config = dict(
    n_head=4,
    activation='relu',
    norm='layernorm',
    norm_place='pre',
    norm_eps=1e-06,
    qk_norm=False,
    attn_scale=0.177,
    init_std_qkv=0.0442,
    init_out_by_depth=True,
    beta2=0.98,
    weight_decay=0.097,
    warmup_steps=200,
    schedule='wsd',
    dataset='wikipedia_en',
)
Each number is 50 + 15 x the weight over its row's rms, rounded and kept within 0 to 99. Layers, rows and columns count from 0. The size before them is the row's rms in percent of the matrix's.

# layer 5 attention query, 128x128, rms 0.144, rows 51-76, columns 0-127
050:74 33 64 73 72 77 55 42 51 50 54 48 51 50 45 32 46 46 52 62 37 43 24 43 28 69 70 51 39 52 52 58 38 71 64 55 49 37 50 58 40 28 61 33 53 25 49 52 50 35 45 51 18 39 35 41 48 69 53 36 71 53 19 75 52 26 57 29 35 46 47 40 80 51 50 37 38 68 49 24 35 62 72 47 48 52 72 46 52 30 64 43 32 44 37 39 77 68 78 64 51 50 75 77 48 68 77 51 69 73 41 61 59 47 32 45 44 58 37 48 45 48 12 68 46 79 73 64
055:37 15 56 42 39 48 43 63 53 53 85 42 48 43 52 37 38 37 54 44 53 51 33 37 33 51 60 46 59 43 39 50 41 31 67 69 50 36 61 87 61 64 79 57 61 38 23 16 69 45 56 47 46 44 62 49 40 50 47 50 65 28 38 59 43 46 37 45 47 69 42 58 70 36 63 32 59 66 67 47 41 35 47 50 69 56 48 41 54 31 44 21 55 41 71 69 29 40 76 14 56 61 50 46 67 67 37 58 32 61 49 74 81 44 68 38 44 83 46 03 39 55 68 63 36 57 74 46
046:52 87 51 20 57 64 38 53 32 79 36 23 53 60 51 31 50 52 57 59 53 63 57 51 65 30 13 46 65 64 54 40 66 71 56 49 77 42 59 40 45 58 16 56 58 38 86 65 63 75 55 58 65 69 81 45 59 78 61 65 41 66 59 50 64 56 56 18 71 47 36 43 36 62 41 28 57 43 38 53 65 41 61 46 34 58 36 53 51 88 56 14 70 48 36 35 58 59 53 48 57 46 33 24 49 29 48 48 40 51 60 68 35 39 57 48 45 32 42 63 42 39 69 36 40 46 53 44
066:65 41 57 67 53 75 46 56 40 33 49 45 19 54 45 28 53 51 43 81 39 60 79 36 56 43 45 65 76 72 57 42 50 50 45 83 61 42 44 53 70 45 52 28 46 56 63 57 47 27 57 51 54 72 72 32 52 67 33 39 70 73 56 34 45 19 40 81 41 39 62 45 35 79 78 55 65 55 44 29 44 61 38 23 57 39 59 49 52 47 46 40 51 50 32 21 21 25 68 42 48 32 41 36 57 42 75 60 25 24 29 63 65 44 52 48 57 64 52 44 76 54 49 48 25 38 28 56
084:64 32 28 90 58 53 39 57 57 47 29 34 64 30 62 41 38 29 69 48 67 67 39 55 55 37 47 52 57 69 44 74 54 57 30 25 51 51 30 45 55 55 50 43 49 63 49 44 52 24 84 62 42 44 62 49 81 64 49 37 61 45 73 62 25 33 59 71 59 47 44 67 50 55 93 53 33 66 64 37 55 50 49 27 53 55 54 18 43 44 85 71 71 56 58 54 51 60 31 23 51 51 39 63 53 26 56 09 46 59 45 65 63 59 50 62 37 55 34 67 67 45 44 51 58 57 35 77
098:36 60 54 37 61 72 77 52 27 47 89 64 54 64 56 33 52 67 33 36 68 19 58 66 42 63 33 72 55 52 47 32 49 56 56 42 46 61 50 61 57 26 38 37 41 53 57 58 70 48 29 65 68 64 63 47 41 36 72 53 63 34 42 64 52 32 49 40 59 42 61 34 49 40 48 56 79 51 51 30 42 48 51 68 33 15 73 75 79 56 22 21 59 21 62 53 46 28 58 75 70 59 70 53 44 48 50 76 37 38 66 38 36 56 36 44 63 67 38 32 26 53 65 59 27 45 61 35
130:46 40 34 68 53 25 20 69 58 44 11 44 42 58 49 54 59 37 82 64 61 64 35 38 57 47 64 25 32 42 55 68 42 33 50 44 61 36 70 51 48 60 76 75 70 57 41 49 29 65 60 35 32 37 41 50 36 54 53 36 39 47 66 47 50 70 55 60 32 59 48 66 67 74 61 39 21 41 45 74 36 49 43 43 55 85 36 29 27 48 69 41 27 73 39 40 55 65 47 26 33 66 41 49 67 47 48 31 56 44 34 55 67 32 59 64 33 34 46 78 83 38 41 24 56 44 50 66
132:54 57 24 47 49 57 44 21 41 42 55 48 60 53 79 33 70 30 61 57 43 64 23 47 55 60 27 75 55 75 83 57 62 80 55 25 63 59 74 60 44 39 39 62 49 53 68 56 56 41 66 32 58 48 70 51 70 35 77 44 54 59 58 35 40 47 44 35 53 54 40 06 44 66 33 60 54 57 48 58 53 66 33 35 18 34 54 57 58 60 44 21 60 59 68 55 70 69 48 54 69 56 41 88 49 41 58 58 33 61 60 37 46 37 48 49 63 51 20 26 56 62 75 54 42 62 24 68
136:74 49 52 42 48 89 66 76 57 10 62 19 73 50 52 32 67 44 50 53 62 60 59 13 37 54 35 36 54 69 24 36 47 45 65 44 60 63 60 75 53 54 48 20 58 58 53 50 51 21 56 55 55 44 48 67 49 54 38 23 60 33 27 24 40 69 36 61 29 51 36 52 41 38 46 38 29 36 62 55 70 37 47 61 52 49 35 19 41 55 77 47 41 29 68 52 60 55 61 68 67 65 69 55 51 60 33 43 36 58 47 51 58 38 51 44 60 44 45 47 35 86 33 52 60 22 75 50
133:41 50 28 60 61 63 62 55 26 33 52 23 66 51 21 70 29 25 59 59 71 55 20 48 39 25 38 57 43 34 46 69 59 51 75 53 66 84 23 66 39 44 60 69 74 80 45 51 35 43 56 46 55 68 63 22 39 57 45 51 43 58 49 47 34 62 38 38 44 44 48 52 32 55 36 71 47 60 57 34 48 67 60 44 57 52 56 62 41 38 48 39 66 44 81 60 31 44 72 38 77 45 64 45 35 34 56 55 63 34 41 45 26 26 39 46 47 68 50 51 30 14 13 61 44 65 71 44
135:64 73 34 53 70 31 50 51 44 54 45 22 34 65 47 71 53 38 71 64 57 37 61 55 53 44 41 57 64 46 63 42 11 51 60 55 41 51 55 18 27 47 36 40 65 28 57 73 35 33 38 40 51 28 88 37 40 42 44 56 69 49 80 80 73 43 53 26 44 40 54 61 53 41 38 65 74 63 44 47 35 54 32 41 25 45 59 72 43 43 48 62 48 36 29 65 76 52 34 63 57 28 69 63 45 98 51 45 64 56 28 58 49 56 47 34 54 39 39 55 41 31 59 25 62 45 70 45
119:41 63 30 38 48 65 44 37 72 38 33 55 20 34 48 74 72 52 56 65 45 55 74 33 54 70 57 41 40 51 61 52 50 39 76 47 55 52 23 43 45 29 18 68 38 50 94 12 21 74 57 46 64 47 65 54 47 70 37 50 61 54 49 80 43 29 52 48 49 53 34 42 58 33 42 32 38 49 80 37 44 58 57 53 39 67 43 34 55 44 32 72 20 32 49 48 56 61 44 46 63 46 80 45 61 56 58 70 64 49 55 59 72 82 58 69 51 61 30 40 47 76 54 28 59 44 54 42
136:45 32 66 67 50 40 51 47 40 49 71 69 78 44 66 56 42 38 42 50 49 78 42 62 65 52 50 46 37 42 41 44 42 52 48 42 62 67 49 58 64 37 31 57 72 43 52 49 54 83 48 44 54 60 60 44 68 52 52 86 49 31 27 58 60 06 46 50 64 49 43 46 27 58 41 67 32 48 46 65 58 18 40 38 56 29 53 43 36 26 45 50 20 53 44 40 71 42 46 57 72 55 95 39 16 41 60 19 35 38 43 50 62 57 62 16 18 40 42 29 74 54 60 43 59 34 36 54
106:32 54 49 55 20 62 39 54 56 42 45 45 63 65 58 42 67 65 53 64 52 63 21 57 52 52 82 42 42 34 60 49 42 36 35 39 62 36 60 65 58 60 47 51 27 74 69 40 39 61 10 42 39 27 51 80 47 54 48 42 34 72 48 35 19 54 45 50 59 46 36 74 56 67 30 65 42 37 33 61 36 51 61 52 40 65 56 81 78 40 71 59 49 48 55 38 67 54 69 90 59 49 68 41 54 47 25 46 80 78 40 37 21 39 45 38 51 84 22 45 32 50 49 50 43 44 56 59
087:38 67 47 66 43 76 52 60 42 30 41 60 57 49 55 50 64 46 56 58 41 58 77 74 53 50 65 85 48 48 44 70 25 51 68 58 43 63 73 39 52 35 79 64 43 41 59 44 26 64 45 46 42 49 50 64 49 33 49 67 40 39 42 72 60 38 39 40 49 43 28 39 33 50 48 42 49 62 79 16 55 61 23 41 65 61 70 28 74 37 56 55 61 48 52 57 50 46 56 28 28 81 22 41 47 37 50 62 86 23 60 50 51 51 66 67 48 62 59 79 55 41 18 28 81 75 38 47
103:63 62 78 52 12 49 43 54 31 51 36 60 62 50 69 55 68 41 77 46 40 55 37 40 64 40 54 46 35 57 22 44 47 60 40 48 53 45 22 50 99 48 32 23 43 28 72 30 58 33 36 60 48 67 18 76 45 41 52 55 50 63 47 36 30 33 50 31 38 64 25 45 43 48 48 40 51 28 54 53 44 52 49 62 34 63 35 83 43 38 52 43 52 40 42 23 49 65 62 65 41 45 76 32 46 58 34 50 80 76 45 35 68 50 36 40 54 75 48 70 25 41 65 36 41 46 58 33
100:44 33 68 48 55 25 57 77 55 82 52 56 54 65 56 49 56 54 29 50 52 42 33 72 46 38 37 66 42 42 58 38 65 40 66 46 53 32 44 67 69 63 24 44 31 59 53 77 48 50 36 22 38 46 23 52 57 57 57 20 42 42 50 35 23 50 30 52 47 30 45 39 65 50 40 60 42 31 33 56 19 35 46 74 39 46 77 73 35 63 45 52 15 38 57 42 41 77 39 57 78 24 63 80 72 49 63 47 48 63 39 52 24 40 67 35 41 64 69 47 27 28 66 55 51 58 63 31
095:52 38 60 49 54 50 49 26 61 54 53 61 38 51 39 58 48 67 19 44 45 27 51 66 42 46 52 35 48 47 48 23 42 35 52 44 44 55 55 40 49 35 37 29 21 67 51 36 59 76 15 74 73 51 36 38 40 41 42 52 38 65 40 46 56 68 43 42 36 53 29 53 33 56 38 43 47 67 57 38 57 60 20 42 32 70 44 76 47 53 05 28 72 49 50 46 24 30 45 45 39 49 37 35 29 70 48 45 49 36 62 42 46 57 32 62 59 32 75 21 60 14 35 46 82 82 76 58
113:15 15 54 35 57 54 64 60 69 81 59 57 35 35 32 51 41 34 55 50 52 29 72 25 69 37 56 51 30 33 42 44 79 43 68 57 37 50 55 49 51 58 50 22 60 71 35 65 22 53 31 43 50 50 67 46 68 39 38 43 29 30 91 43 58 73 42 41 54 65 35 61 38 50 40 59 41 43 52 71 57 36 39 60 34 58 56 69 48 70 28 35 41 65 79 56 35 65 64 59 61 37 44 77 51 69 42 22 58 37 51 70 59 72 50 62 66 57 41 52 45 45 66 56 37 50 75 72
121:50 36 46 81 57 50 66 39 74 84 43 42 55 28 99 52 45 78 47 64 55 25 62 60 81 52 42 45 70 34 67 25 73 45 57 71 55 38 51 45 49 75 45 78 50 52 35 52 49 21 18 55 38 52 39 43 37 43 56 47 73 36 37 38 53 29 37 45 56 40 55 67 35 43 40 38 48 47 40 64 37 49 41 59 38 67 65 65 40 40 36 58 24 45 34 44 73 25 35 66 53 30 50 43 49 21 40 69 45 50 49 42 19 38 72 60 48 46 48 40 65 38 40 61 50 58 68 56
100:56 35 29 78 25 36 44 42 36 57 25 52 56 41 68 43 69 53 72 43 36 75 25 69 39 35 37 44 35 41 76 58 60 77 31 57 74 39 32 70 83 61 48 55 32 44 39 59 72 49 59 29 25 28 33 47 37 48 05 58 75 33 40 32 39 47 53 42 38 56 51 62 58 36 43 61 36 43 52 66 45 44 44 60 25 26 47 60 54 46 49 62 44 59 32 27 76 76 40 63 40 35 58 39 51 22 46 35 65 42 36 58 49 48 67 56 43 58 45 56 20 52 50 62 25 63 58 58
104:66 54 59 63 50 62 50 53 56 46 57 58 42 51 55 67 54 42 47 54 56 42 52 41 52 36 90 54 28 62 62 70 70 33 59 41 68 45 43 66 63 50 64 56 65 35 17 70 63 44 24 32 27 61 51 31 51 69 42 31 50 54 43 40 31 49 64 51 55 43 14 58 52 51 61 60 33 26 50 57 28 99 48 66 53 29 69 49 39 47 76 32 31 52 59 63 60 63 45 62 62 43 63 58 95 20 61 52 39 71 39 43 70 65 22 54 45 59 73 36 44 32 61 51 46 39 51 45
087:69 16 17 43 33 55 29 51 60 57 37 38 69 49 53 53 49 56 86 41 55 42 46 73 67 36 60 65 38 49 30 48 59 58 68 53 57 37 62 48 44 43 64 44 40 61 55 54 54 17 34 60 09 47 55 38 52 35 37 33 74 52 61 62 47 50 54 56 56 50 43 88 50 52 40 53 47 47 39 56 87 30 64 49 52 23 30 57 39 53 71 46 31 59 53 21 48 53 51 76 60 73 69 78 90 28 51 22 34 71 47 52 51 50 54 66 41 64 60 44 64 62 54 25 60 53 54 62
091:74 50 52 34 21 47 75 57 47 49 46 46 63 31 35 49 54 49 39 28 65 62 60 55 64 46 35 34 43 45 57 56 24 67 45 35 51 40 54 54 36 42 69 40 44 67 60 57 72 48 54 32 26 60 42 24 39 55 43 50 73 45 68 21 43 25 72 55 41 47 50 71 48 61 39 56 47 73 77 41 48 39 38 44 53 22 46 54 57 58 53 66 43 37 27 53 41 03 81 57 74 22 39 39 61 30 68 45 43 62 28 47 45 87 45 52 77 23 31 59 34 52 69 76 64 44 52 55
094:48 40 54 53 48 48 68 47 36 73 61 45 51 56 55 53 37 74 53 35 47 59 48 77 68 45 46 40 62 41 31 31 57 65 77 83 53 40 52 42 77 50 58 52 58 62 44 48 65 46 04 38 29 46 35 34 40 76 44 52 43 52 34 28 65 75 33 74 42 41 48 54 33 58 69 55 77 54 66 64 45 47 58 71 37 52 65 28 14 70 43 44 32 54 64 61 53 31 47 45 64 40 35 55 81 59 41 46 78 29 46 75 65 46 34 68 72 55 56 63 59 72 56 85 62 23 47 50
098:56 33 52 56 38 30 58 55 51 53 22 34 63 42 40 52 56 46 30 33 52 50 30 62 53 61 39 51 51 47 39 25 76 75 68 43 50 44 37 55 51 80 46 62 61 70 44 53 22 66 30 59 45 44 56 74 70 46 41 27 92 81 72 39 31 35 62 75 41 27 53 40 57 62 42 57 33 45 33 37 60 17 41 84 32 46 56 42 40 56 36 64 56 40 51 65 62 38 49 33 40 36 84 41 45 25 49 52 42 68 45 41 19 64 64 55 42 29 72 54 50 44 59 45 34 18 53 51